From a checkpoint of a small transformer trained on Wikipedia.
Architecture: LayerNorm before each block, rotary positions, attention and MLP in parallel.
Training: a variant of Muon for these matrices, 1228M tokens.
Each number is 500 + 50 x the weight over its row's rms, rounded and kept within 0 to 999. Layers, rows and columns count from 0. Numbers have three digits each. The size before them is the row's rms in percent of the matrix's.

# up: layer 4 MLP up, 3072x768, rms 0.133, rows 28-74, columns 128-191
# down: layer 4 MLP down (transposed), 3072x768, rms 0.0697, rows 28-73, columns 128-191
up28 103:547460542502549482513554540575633452510520462483531371455459462534525520462474483491485525466459514556448486523451446493502503578466584456601525444413538497508478491524588481533531557557509585
down28 101:522372533528424502485524483450446459470415522558468460510450433500467522476546550462366483495452392469512495637503450548521583499467518550572548525358476465545475349472518458537472465424484516
up29 097:530575392569487521491433516496462539555450566598510491459506422502472528500493514513475457539560399430475460389519486553460533475422483452500542594519535471547538470520514451470423540508454447
down29 096:450518609579474599458590571523489350618517488470420436410443466535545518434399599569490553452500517504484557544532547540516382516435473487534532415541467446444443573495441518509510536480560498
up30 095:512489547465487543479539536509485378487584513503526549459568389465547533435475526557530430557467515454512551434492432515423464550533433488552551454486494495445465470448635432496489569496383461
down30 096:542505460564469526498488447486574468422574521490524462573429494476509463566459468482424509416497583561458493541506497536520461529525532515472444469438509556533522461566494482527501512543468459
up31 102:479460469573531520391506479569478463539499480477513523452517575554500550505498579508558500575460508501515485471456499454535547407414378500391504540579476542459566504514530532578449451528565505
down31 110:551448479500333453505484501504510548552410526496445507486402434476437471417466496542491547547590455598535535419530572428527458514538497465561507570454484506505506477531534481502482504557456516
up32 098:587501489465539427535489551547518469491506491436597511483420544506492455557482450542506532441499513563532508490469480491535489524487481512451484501406428618510528579493538482508505541537513468
down32 099:459422520490552522524492512422465462515479541512595568533563511464460533510507466449533528360476510469455549363577426538493547508490534459441538472553572477495549556537457546500467589472535459
up33 115:416580443464501493631527463528567520495533548442509464474503411429578645591571487498415446473467537465533419532413502509507472475498506491422525565547540496465505516515452531529519478471580519
down33 112:457561474445512544512545550384464469531508564607614497558515559412443551492526401418437465496568495473506470620564424537515504556485495525455511503469548598448600592481530474454523505535478535
up34 100:539458493545418544493509567491473649504541484521408484484536401471417479459507538489539463544472531556500590508546443539505500490477477570472548492518548404473602550476599465463547486397489546
down34 102:482501440534457502502447519472475518540476498503476505522466539579456566483522474517583448521419428572508499522564436530396510554474610489449508477582544441464533471574552513490427591467505390
up35 091:479429526507482553514556575511471505451465449556384406580458316508463519549422474520458394497460401465514484475525573567508479520523508516448472562397555523425480577491413426510443496552511547
down35 093:546456419468486449512546484521490445522409531451518508546583474526533538425554553471504528526470500448466558547491468482535447548439525414494578575499399559503522458528578575426442408528468461
up36 099:622523472465422494498577513484616478516561489486451574520504508591491552468623528514456511509491552365487532476487462569508482459495619434436563570539514558372554458486533433489553491482340525
down36 101:526472553466550434463440581491492551456541473451521529624437520509550515592475530477486537416438457524592424519480477436478512323533522568540570512589477495493527486494516545517503516474509459
up37 103:424583555552495456402527561473492524600505425503528508427511472531524438571444454410425523477477502478495515495416521408533522454493558477518476465492542431517481538494557502500448438542582561
down37 104:552494542508528547532587596481396527507497515483475534487446516510484453437487478437446564522535499574456495469527559507491489462490465565425458504567624560605404492467491440506580457541467545
up38 097:440474491539508516490565560510554577443449495538497485537447510549485508507611552549488515537523436475516384424433460514467485474471496484445574546493536498528529516397450508452464528505530432
down38 090:458471505410546443463498479488567400579555463504564478463512508555536417560361428489503466468502560467446518540486524456483518621456439455457506450490455453468478488492454445531522507616505483
up39 098:555503481553502451566546513498613436584540490540603461528529500533518411578503436521427441589515516515424434525564522566533449564473498487518450536500528455582500509524522487492471410568520472
down39 099:488419480550520532517447525607461553536528479541477498548460481444450535532556477524470598463513542437499492554557450538548551504490536495537465457541495504451593478497595544477461521464502488
up40 091:467482465537566520466516404544626537395600586484557460572525511474457549463570461570498597459507549556569428589485465417529495420487585405514439571506573403481521490516527570530518494470521484
down40 090:497473549502502522528484526487445509502500494424462467477520519450597523541461475526574416508516547456521483507498450532515401544439491569556528525508529476425443460535576428495479543487564435
up41 106:437483480514496497487383555487511488545510508550491556445435487401527618517516538482442407509545434486441443480470465597441492448497513477462566559431510463436520577567552470506553514552549511
down41 107:356504552540438547512517445447491446527545463512455520479520505458473478529583507536565459532500509419510462517513492536567487574423454524527395518487493411500499450443457580490506479493340452
up42 097:416417443488583507522546512403440499491411601453529465529451461375549469540423532561557410491547564494582388498452576538540470482509491573549516476543546518466526519464435546444532521408516541
down42 093:582552636499427507495534426432585456462533634461474514527474400426475482473563483522495502488497517533495500548405495437576538610513410579426437615494418567479483522452506522518509532506491530
up43 097:525542453431542521537588462433473560579566457461449508472622471499481479439514511424530531428490418477425470483531441518509487449476572499520536575503474423461432597498580479601509432480548454
down43 095:438468491510493442499519464438447510497519582474505480514402488506511501578493483598479430423519553440567456366507463455503372465456438504483404463502538450508569526583478539405421495559486441
up44 102:543569427477514509480439535571510423551497478483551461432447557457583475499560450475489512525389538426487471452598518447549475485491430468441466529546480566459568538466542518520474491478531538
down44 101:442441479519488452544516415435607540594468512578414541378487548467503482502526454456404553440491448483497472510547506469579394527524453341548444499425529502586384434557511535536552470516527542
up45 108:507502568539500454479506513470536571495543489538469505447559474560550546545501512453549493463544503459551584488552524467544455489487437447541380440487478564433444470508452387543519449513503561
down45 108:472564478461478489509573546446440540557570508443487587563511470556550503470434512575476510559549496380562431463534556471539553473409567523521507424441474512543536471500444485484461462524556417
up46 097:545494472512500446403485511441555507491542573476543416483527504467502457446541519510473433525532457508471528540516491583463520386518589510563509574448487465519502586446566523531515525507512565
down46 099:504553527437449476494446507489558473473529534409494562575516531469554482433468470484463502518494556501539599403462457510547486454536424568513551483514540541509582434488557464392470539490490516
up47 098:495497514581520510484424413539588493436510410509471574527518582426427548536485551487488495504461503497490440453470435513509492512472528483494474447453508483572538499501532547576548514485512473
down47 093:573536509523435494522458430569559503585537335462470448473399476453445458503468491539468504549462459609583486546541497526528445436540429478457453569540536544442485518467510481471506599516505496
up48 098:469464528398561499485461484465405483515448610530560545524484485514499551553563507527493531487523472429558513488464504590479528526583476414528442454447473444466509495384507519432585514417463501
down48 096:512540539448549503541501558533450509529415447528450439436532475501561456532492414548506472560563425458555476520516508621513472504574542430469502485459504510454557528545484491490499473529445515
up49 104:440531501424524395448520570547500414421513503518489588531540494503432352528589593468399521542538477501394526557488507514584463544430482489543446471525462525475550503490457471517518526544419480
down49 102:452518518499488475445550478502530537574409427462477449451561469376549536439423558436597468521461552471581392521540458464546524450448509560439494579385495494481463475477530526562486431549436543
up50 100:497385526348442520569457516480541515589539443503407433507427430577513541503508538593498555457507552476498519510544536395571543491536561499505560597508496530494463591461486460496441481574431560
down50 106:481466510567507513552567452575478519463555520511536440488468593480422550536499476605594533491458565497514487474525488425555471538431525494460448432503541530375496504442539502466582530445481506
up51 093:482444457530568527509448465543488484444457390420544485520477414444537507501647440532573484491569499469439588477496478468473429470486478471530555481509444455460519443491425556450596455510492496
down51 100:486454521463412497501569501469472525560542477634453481495540482526491516521472520409512465419538590452498504513508504399461518471537513494455506475472526464478536492560503373434451483554446474
up52 105:440496449487520565450507442550512533482559483496519514491536596523476496486485549489416576523492457527480441436509456526398382541516523612488524501486452551498461509500433515591589519444495536
down52 105:518532412538448538532525468534519446612465443458529509482436580441547489526431485486410512467449556479369536437554500555554504548507490541582419459430421457594487467580464520535500388457445490
up53 101:542489448449342430550518528462464553528588472480476448512423442548541470542559518529480468531462584510506472471586435501483442478572421487443466477491497455565565462559522573494500492547526495
down53 095:525352549437500419535569550454514469451492381601501521463526597457455492485467447541467474653550501518388594481532501419499433499534434555464546534535525522530486542520516527582481540595497505
up54 101:375498500406596408612547467498552458427534506490596506556517544466461429471412585474449533537414553464533484409475497508541447445407529505462536470484465408497515477499479486600521560503472530
down54 108:534615544536507515588516588452518510491522436520584554437511476569484457635581497512509472541448401499495485505493401509462531517513496446529487502505504472505611500415512509413569533449395525
up55 103:520439503414471385559431467566333499489512474534555444475503461552474531630529425508498450429472477561478524532524460527546432510580484475489380576448533537472545416461501515520484481519476493
down55 103:504504583454503569489406419608522459605494592501485506493514431529417522522478401504538499497509503489511426447482436430461535469590502418439495427448478417507566528471453531505530492432438419
up56 104:530487532548485438479504529542483584471421571417422520441473410586543503462566433518396550529475483515532516533484508494376491469490398453584464587507480461510586505363511383489522408489497575
down56 099:452428522498551460500484508606523456525398497448506573559526419502485473495515497610475458367505525480454509416460559515463488471543464531556392474460538471506481454456485458440538486529477547
up57 118:424476462536544507449541477627526473585552543497431435520447483494467462480506506504426494465477482498513506518410465599519578580425455482435537470507477510582526536516492451481482556537443455
down57 101:510473548439499534466454515459492531450418510558606495466531489559510515557495537492413540445435529459468448489531523392486498496484452505490481505478510438541508506550468433544504415510480448
up58 099:526512524538436453472415549368454557532528555522408499502489513508379426503400558517392490522477476438532504507466545489522419422554442468491454531501480432469540543530442481532519647548437526
down58 099:479564567503471508512437467492520521506595550423444548477462553430535561493390468491458537491586585462411489499563496607472474398449550538440484446453484482467501442445446502426530496507468530
up59 097:560509445575505435471506489469530500509452466451499535478543489465448511493436497586574522431522512546516476490512521453466491413439580514495502502412518451412422534499642547438447482554545450
down59 101:457576546400405493474564461559555472444485511565516471571533458404534454507492431540532465469434575542614520548590528486512436504508505442545323590452604499463393555473534461441482557536540532
up60 120:528453461453452483446589518491448464508413521514410438421535419476390446410460511558475440485504506407560561522466502508489527476506496429515531528478528545463464538477556495423476525484463540
down60 130:535440435503473506474595450530480493574476509459510490501627478508472520558485532547519533422524471451582464519473494457548491466567591397481494515524438536447499445550600549412450532495468550
up61 096:512497504500487469478404591495520424636452477618507431421523462485505427492526408565519545473581493550531569488595477540420552444519570463503433484497481452450507525504518480504498494530537492
down61 098:512457488541531489542578530441433494517577484503596468488525476463508512608487445430493392502502486465463425422530490523484456493457439573571529456541535516615570568425488521428528493556411618
up62 102:459525474534529543530522439532485448577555528523497564455539531577477535532482395561438535505555503505546521521539486493546567487464525473446508540530534455498478452442491464608587497481491520
down62 099:476587576514500564515610588517429583579529444513462530408514468466502565511468452446469456579576471491490471565448452512538506588487467521492360550494427559591546501440466483430481472557495508
up63 110:397469522523536564470482536554445578448490444495500529447451441516497506422422507407471514514460570657495565479448500467484443509525518511510480467483498485504524423469482468510496565564484522
down63 117:505477556597488563520560484494449531549440538504470521506460485513515509548359537483526405518554452557464530429451448493448549584502550531462503518584425555536472457530537466585367505428467444
up64 103:490533581508521468571456513481472409529561530519484445516536531405488466415508506575516518390529569471502413520477572562389567464500463488590537420529528511508496478416504451517588520531548566
down64 101:431546591512494521499499468396470450491659536363430547513392436548553482474508454518434507468552555480514472444589554501539503439417420515504561417555364567474542488494520566581584425386499552
up65 100:624563498473474460408491558398451452510583474408501568468435542562541539555464478500585542552493518484479539501536616453502516497490491582425468496435365534463474600544520436529616462492459551
down65 102:554664465374417451524510413542483495538556577502483561595395551612536460501478543429581550471457531435515545478457480504489486526574509531457459538467401562468462495551489462494460448475593570
up66 095:531423426438518465465479515511515470505553603545485477509477468402499471442484491469542571447442401494439509468423456492529472448555574460492564575503587432517486526548539504489500492523402487
down66 094:467500526482492539490518528488373550473489525533513486477471467506519511406497513545505571410528389475497468521590456492413457581507549440462488494491502473593535509623483511576470571472617417
up67 102:489482467512532469447609487539565380512427497482490428423497460420412438497458472547430522435556508461425493506500504379491497460449627526395566453447494404492444428490458532568512423446612547
down67 102:424465473457560525519485520502511501477457557357461478576519580474452547507482550462554544416513449542433489488489597493453501503476526520456554474518635424448485523492444599553408453481446469
up68 102:483516527516513509528471542457564487487490518538491534482566495539435464468513415548469466548538594521465421438533505513503495508481542557462482582481417509528531488528628480449556555432477526
down68 103:578551541422351463491478509508615554533441497570487459597474402500484428441503545407360405447498523475466446549477486517455424534445578477452535531466556590567565548525580458467482485553508537
up69 094:464654466538416523513451500461505520523481467502455528420521523473495452416493555463424465461549554562415490428527486511463505497508502578517457413500473529498511565547509536539433504471471557
down69 097:398489583454557486463478565541473553571562435579472474581564503492454466480498511532539416531462561385546524598437474527566548537511536518483582468496501446570618533427453400545526571498452458
up70 098:453418481518542497403572572488492432518442427442496460530434474443469434438479465538573554567543521412563469484567489475483583396550502553478416579661371538448419488561499608410453592549510477
down70 102:415456523477509568495515480542593478512579398483454503509486500425650522563457538444487506521507426465397498460630462502505510516565521490501534523502501526627509515565460480586433570383554486
up71 099:477447482529525455482400490462490489494511439444552467532614536474529593474467480506495504558513508523512494458537598436510424529541485487536430404426553450527531472494559556558466462527516616
down71 097:503435541395509497507430477507514545514495472537487466502533462480534531443415528424539492474564439504516539453543541491348505466520560515589435489583492553370515444460546453504500571514533562
up72 105:463555460601454477448442513421550432473536463492488499440430524427467516515503496465524581617425443452544547539441490504540444442550378489436431384436486372603522535523618556478357577484448488
down72 109:513511533502458534525510538483579543464403555484496541448543495465544457589489489508546472627479475537457549550490506497547454424568433449536396485529455487539494631401492543458542536493537493
up73 104:547443404525503503496602375576507500554511446512472477512469583539438451452599559475455493438497477610428469367515511405509493518413499385467440470517524484453560504447473502459562487441589434
down73 098:495534518485463576499440487503449523594471459569450480483528497543465414473562524466473549474492537523599438507480537438505505432452539580493544451526526399543447482582508430586545473432473477
up74 102:506489455503426437531461483561499485515469466584446477519473507507500484421475461530625431537514630453565396442490407539587519500477455472464392542483578540513455557560507587448497548425468460